config.yaml
n_layer: 24
n_head: 4
activation: "swiglu"
positions: "rope"
rope_base: 10000.0
init_std_o: 0.00743
optimizer: "adamw"
beta1: 0.9
beta2: 0.99
lr_head: 0.0142
decay_shape: "linear"
batch_tokens: 131072
steps: 3375
dataset: "wikipedia_en"
Each number is 500 + 25 x the weight over the matrix's rms, rounded and kept within 0 to 999. Layers, rows and columns count from 0. Numbers have three digits each.

# gate: layer 11 MLP gate, 768x192, rms 0.107, rows 328-358, columns 128-191
# up: layer 11 MLP up, 768x192, rms 0.105, rows 328-358, columns 128-191
# down: layer 11 MLP down (transposed), 768x192, rms 0.0879, rows 328-358, columns 128-191
gate328:513493491553529476489499504480505525498512523482520537477525502522523470468534419484507513485481517475474479531493505485486507522481500506477476503464511517547506505463517490469477506498479464
up328:508537528528455478486494472486510477479517479495462484543523516503460484492540502495521462511520502488532497468488479460522490526508496471524452535510508515533526520495497452468518437479472468
down328:462494538520565491564489502522471446485516508519496487481496485506543468506484510532501472517531486479529465459477494520517485471433469510467477505498507485481486515499523504436474497509501518
gate329:466464525482535511494480481482469509537477458550519519538540465480494506515497501480482502498481465461492515508484537537507520515468488482515515486478472503465482519482508514492455472502502497
up329:487529536518496506487512505479496537547492503458543463568534498512474523519490489523527461462495524515490503477512462500543486506492532526462446543451521532469470491506536495479503511463477480
down329:515533508480508479545501494486496466493488517486475495473545465505477505499481504517479507519529511493474535488524558486476503479510512514503511466528516509445451502527540545463454514478519552
gate330:492509494492549475492455501518480516538517523550456542509473494490477500542515532478516466456481521519478482498481504479475484521481500455471503529464514477504514473508500542488502478496505521
up330:490515476510498480487561512495495503531486508540528487472484503511501512539489475508501467508515488518532489539513541509512465534501494487499500449540470504449540503519516517456469487495492536
down330:511535496529486543490478542492482495523517501483517461501546487455543472461497520462506528447511496508516520476517507493526557500461501518503506511471488496498466495531467500524525507515505487
gate331:490461465476532481468470510484478475518437480461457520466497494503478470494521507516515496476450507465508514504511529474497461541469497472467499505487495546477498540492491541510484509523500485
up331:503502523543506512503501458497530502536513465453481457512526490476553516497482486507484501464510519499506479534500473525472498501452495541528556527497489460481509495500478500512532505574517522
down331:513519498525497527469478476535491501517465476489471494562503536463443480534466501490542520499520455519536497492498488493476495482502540505495520487476502566506473476492517503496507534509482517
gate332:438476502540483491476451502461513480552531531521472503506504519512555522489511461466527505464503548512521572520500543489500440522512480443527517501510458499564510489504505509478525501508504466
up332:543504475502526449536482465514517493487481474485508532531463475515491506489533495575507510508495498485498510487500478486558499517475543470507515517472490508504522448448484476471484463504512509
down332:481523527560525452475478469520461564530505509521501490494529504495529459486502499462553511497482499537474482491483506475490504506535496516511524541493497519412500515542530472497506523505468497
gate333:502493518493492484503497465472520470547525518474532484527479492521543504519523478471514500527496517489490497514514485463492497470482478497477503487495468541490459494495479492499521516475499479
up333:471477521517484527529495449502469480543538485516497522483526498487483524485500513482495487462522520531453468498522491484495502529522494551491500505509519536548504473494519531530491462468528507
down333:460550500462497522540473482510522482521509515502505438483499520493464495492476511476467502505463527522444497459537507488484544482485504455458505450493502536479503504464489490488464503510486517
gate334:505503517507476522518497485527468502519489464501463491453503524484480482510483477527493522454447478498487467441499496521510519494467477508507494494499516480493518528491517496533542539501473516
up334:522535471470489558478517507504499455498501498531455460508503479492545492463507472511495511512490527503510485491456511518484503494475525495497484470522499454497519539500512537437475515487494477
down334:535541491489519509518493496536501479438504533536512505506511477468470524487476487515525463486515488472526493497508538502488494508499494533506514496487484513484513521535467489433475466532527504
gate335:458530435481492515511484484471472524478475484506524508553498529506548478504502514496476518463518484544493515460494502464556511487500521514489468512509513513495457536487493467505531544519548463
up335:485504493486522513502497524478529510519514492521474511496520495481513480544530450539479476454499485495500469506469508491546492474488487484536480501470493472498474495433507449514508536495523487
down335:546549472499479510515517469499529492472490515512489428515501485493514494509490521500495477488488496515495472466457510471495488531545473530528492501517470468528493513493511503554542536504470503
gate336:460469484490498542524474494491505475506510495463484515553535480514501538460523514489480489485481527512520488537488498500535464535466539485496518456491501535522539519472478485448511470520516519
up336:506502499523469528484525467518527536485489495483532512471502500504491500527523487469516497541519466501499516488502517483493507506512503525497465495518537514501496523482518472480509506496534526
down336:518524509498525482493516491529477515476478511497513492460514529482496530495477508493481494482482484442485445495512508522498485489507495474524540473492481527523500515468482468479472500498498527
gate337:517465495495507514498536488445469508507484503452487513522494509525488489495500458453495561505552506501499523515494544503463505510503458470525497530537498490496482491488472450505478514531512499
up337:501453555483514522499507494495499493459506476496444511508491499488492477497502528523480493491485506504500508499535514500535532491472484487511434472509515518529531493481519516497517471534517490
down337:494479517430476490486491500489516506493504483495498466523503502513498519519499541535463489514490495467515500524489495496476463460494483513484512497494485504506461484462480520477486553525451498
gate338:498488548525499527520502473493497506511484503538531550489458533460492580469552474527499499470494497512486491518486514527477518505521510533475458500531513490486474457491530497514506517529488486
up338:515470504513493488481512527485536516510513478471483472454490537513494484479499511515457507499514510450514497497530495488473515494502519562454519520494459486526489526513483523535497492458464501
down338:462484489497430495506498529492549458525484473443478496499466528524493493471505464482435518522505495520503480524541508480528502532469478519471468455538496457506519530493487467545489493516452494
gate339:455465533520503519506516474474478485528462539501472518525479509535487515514549485504489494493529491461472483464540548476498423526522496495519480520444464503516498457481471529511504475503490489
up339:474499540439489467473518479485505506485527522424485534504450528455471498485488528496444476441509467485495448473508510486523498493494504517529528443471529522473516471516526496525479502453456545
down339:540573495501463485479513503485555466482461502495514500515490487503511489460514479472511483475468487523488467512495473483541503537488506468513453490474497472488543494496492449514471487514472540
gate340:472451488501447520474533523476494518511489522523559491536468544434494505508513506507515550477502500506553524522546509486451474534532482506516509500503540478467468457449477497486513508514512447
up340:487520445453504511556502518482554521524442534518517521505507534483475489522502522459475471541494538532484520483490530534457528488511474485534487498514487566495505518476509469497499549467522493
down340:509475499509483519471504504502511467541484541526490484459462471469473489518524517488487488498502540512526476510520437548478485471480480473535515506524464504427480495512501507496500508483535490
gate341:491475522511462465511472482506498507461513516475517507507483490499531500516516453495508518520484495506472504505476492490489475503492470491470499529486531485486584505482508500492506484513545460
up341:518506477481503533500536500525502513537514531456483513502532457500514515495449473511458484538510476506539492537540483529470507542473490501464547514504469530444485545488475433486527505491479526
down341:490434463552507511523520501559492527538528507538512470477522470513478518497527548537445523494488493544543544515494483552506539486550435524474493537496521482499482508500488506496482468473461433
gate342:509496494517523522487529479435502451476481475511508509512530510517494539479489526516496509524493484487493539495482481481492491522510521464520477502477495501522481524484497507518490459481517541
up342:490499498516486491464482458514490496492456480521474518506492490487507504484523487463471487514501495486506514455449508523489480476516484508506492462468463497515478475536490461534524477517538484
down342:501491476477444478470509528528528520486451555492451540499533517504493472539493506496459497515476471483481457532465498503497470482535490484497534519511492498485512514450510509457490565490510484
gate343:499486485509541473482529518521478483495484482495522509539496538572512516495503488453508506506514505486489481515518491494500494460507486477468521522516482502487523464487527474463508509465526526
up343:527486480504474505462488525497487521471472502479476526470500474475469467508471571499496471485496526509495484471505490499496470479505529469511502472498485512534526471504510520458498453480465504
down343:524503486475535505528519474479512528517526538486525480520516541502525491507519521493446490506512520518522506514508541487520489513490512535481485491509503454502484528490491505541489521498523524
gate344:504494483501491511495521497519471460502506466496478496538486464497482517528548540512515513508487493517493505498521534487482500470501477478525550528513513505513526524482501509475495504547488498
up344:497523507476540510495518463491491528545518511477519465498521467525519498512494495504491494509471469502486532470451500546530531500493511493531513515452489484559488495510466508524491544520502525
down344:489488497493473478505497499488511441496474460495544498554525501504519481492472476478441527533525515473437545520446496516500517528490490477516481521514489523493459461502495489460484482485501473
gate345:489533528489513507492454503514463489507475523513498504525549486496513502503493505528472484483491536505509468502568485499510478476519504484508455520464486461528503528507480453501493493490470538
up345:520506501515504526481504517501493497476503494475524480522503470553479520496483492498531507518505508526534536539505473487513478464509496536527544517491469512498501492478550514492461479507494487
down345:525483504492469497531506457514519505545492500486521490484500547471527517517550483501475475510482506500541497501479496541510478498508503500514497520475512485485476498489519523528545500515484483
gate346:502455521508476485502541519475476560521519494502473482515509508472482491510541526497491516504494513491520527526456489520460507478487516520500482511465472469486522493480514537541476541481531453
up346:482524521478503503471511466529468489487488525482476508506538534470515464523495467509476479517505493504511469522524523467522515511533455474511478508481529521486561493526503508485511498549499511
down346:456491510501472534530529450556488481524539475497524512526523481500461513476529545468498515489511466505518567486526519473506490514526501487467463496458499417486509473498464481516539511507481530
gate347:512501469464487484456467522517474498498460528520492509519488529491489504523513515512440462509480484482512515504498447491483498478475507523500513495505523502510523497506543477464508468531498507
up347:469494514460499501529511515493465458484529547500482496528519499488481514538466465518506503523469461506498529487486515526524518458486472526528498488519485550485496509471509472492455477538455498
down347:492498498536520501514471485530486523487495509512476513486507519488475517449502495491494513457489509480478471524515505486514512502475487446461505506469495468455520539527492540516468487544462480
gate348:500496497486523539536463513496444502544460441524482492545467499487520502506532502504508510466501522509525491464454547497512562519463461505510485473494536485485533447486459477502487544472508482
up348:515475493510542514476509547516498526478467513500493505489473538513518511569506478495503493520471466492485495483478507485514523509521477522488471494523484451502461510546487477520468467481537476
down348:479503506484499497483545441452474483449504503468502481515537470484552478484488515470500496536446507481494485482485463479473491478482538515495521519539467523480435539521523490501495498540499477
gate349:511473497513473492508487526478498546478502505486486518524498496521472475485547492493463506503532504458504470499473527497453476507487512497495513478506507476504489518488516538508474498519488475
up349:546533464494506491505505551479532492496498474527507511484503509524514511498529487499477487488489526505519513491464505490496515517509475459515483494500481502544515470492515516482480489519479472
down349:489518471482553508478527482531543483490488507479477500469497512487480477490468483473517519504508492453556519530527475491503489470510522542506449475462522490548533484533496499527508524484528500
gate350:490491529517475513459472519482490493501485518526521468514485486466496492456504487481511485488465503502532496568543494509480472479509560464509457439489494510515522503519499471513525523512551470
up350:494519460530524557531468536499538439517503515542506492437497512528458471491497484510493501459499476509534511516509470478497516498519508494520501506510499485489553505492486502533546513466509494
down350:501525530484524516492528530484500531500473507519489510505515466511532512524466490486452510499476525480481503506520520511519484481519479511505478484486497517515510456516527517551492505511539473
gate351:524459475489489475485496487503526501509499450538478537504472516473509542556492528500516527509484555447499527466538514520502471516535523471520527537487489478528472517489504508478519495488531486
up351:490513487524487492507493488525468457497542521516472525461505496453476467508478518513464476508510520512502499498525492550469511562525522474505479477492493466513496516519516501509513554546503471
down351:495517477541527528515506486478499478487487528489556527516530474516472518520484484515501511525480488543480481548522465502475500516487481511497495518521470528517507525464522457458509497480498512
gate352:509538488490472492488462491503504484458460491506503500455496474538478521473501527460543498507465470501492491506479497493500500484491493514530495494474468512498520521490525553491533467564490494
up352:496507490506507500532509497501482530529465467524557521491521495466500502491506502473483504523480492447496517484487468497535527527501518524484466535470481499523515494521484497507502559569540491
down352:520468519469516507483506511493487507489507504466514473498494453499495532494509510523417484464482511520500460548472508510494474517456509535518538528510493504537508472506531515481557541454530494
gate353:498498499485516487474511497477489476510453518500526512475558463468520521538497495467495533495474488446508503442483517477472529497450512478498514501525520479509498527538472470518491518507455519
up353:474530531459528487456490471470525502505498514493513479465438544491514468518534495479479528493460446491505465481510486513489502494484483486523508456470493490490517515478479511525512533551496517
down353:542455532581462472446524534514504508479442534511529515514492527477497492500545500500522506501495467531533508512506523502463490491519513475526503523482476473494496512512489487523458494471525509
gate354:513460462467485467454511489476555513524461511528536512544516534527532504506557487528511569490470516493474510518492530496530500522480492498548513505439469515526524496479470459491499545509473452
up354:468470501537495482538561510519454520502475499497488511484450518513485510465495485471482483529532517497465498547511533481468484487530498556477528527520490430474484495548483505466541471508537530
down354:496496466501457476511488481494438515507515547490505502513506513526496501479490523492520526523554516493465509535512530466458498470510499527502493487485567496439484517509521548556577507513553521
gate355:498460502496473503497492499476468491526445526508503533478531495496500488487489487497472488463460509518509492460503484495515487490478503499485477541490495433423503540455492503494497501485510472
up355:490513478526500487512453545483541515512521489504480492487497521457482548504545536512528492478477513476527508533508535517501485496529525481485515505463511494480516513497503538501448496491489508
down355:485470506515519527482527531517521523499522478486528497511518514479483567496546486498512520526489473469511467549475533468484482502519514516529505465511489495478463506497516532417477508516513492
gate356:490487525469528493490498489509496486517496500553496524505521497533527543499506506491508481498520499494519500500464485551480510520496540471493521559456488475466514486508516505503541474475541546
up356:495523524526477493481551548530507521548461500494488545535505491500477481455499527493513518494462498509480525517485500499499472520443475494478500509490478470498501535456491552517530489502499482
down356:543489531498507448507497509477484498502558458515480503523502537459519471465545484476502546520479528445514537500512466491489499462542509511513462506487469475482458517543528502488497540468484508
gate357:475503554511482491497499529493477520504515558521511541523514503515551500535506526501496474477506508515471503473463531509496467542513503531515522534531471506482525459510486517542528489486490447
up357:527477495504492474493481480514510506485517503493537505498523463469498525542461478502477522456578540486513476525498514498467496489536465566518484527524465488508496506473452520490492496523518496
down357:522511532490483530496538534505514490490508553534501483520466527515541515450483506495484445500492489547498497479442492491500505525498500459516530527489492471506523469528490482510526464502526453
gate358:448523488462476503471434436485457464488476507493532504507495525506518456515540500495506570473444455486508510515488491463497493547524465482489479535498495512516484493527498477522488541559514491
up358:498522516473499469516502555475511536435519510498520520533508491495506498502496429506491513536515487489498476462538485505503465512536503511495515527479512475523542514474495484541492448513489505
down358:485507554526464507496515530474516519522464516481493538441483492496525531532480492482585506492497474467509577533488490512496476499459481523551488520512455513498487531520521495503489492518478499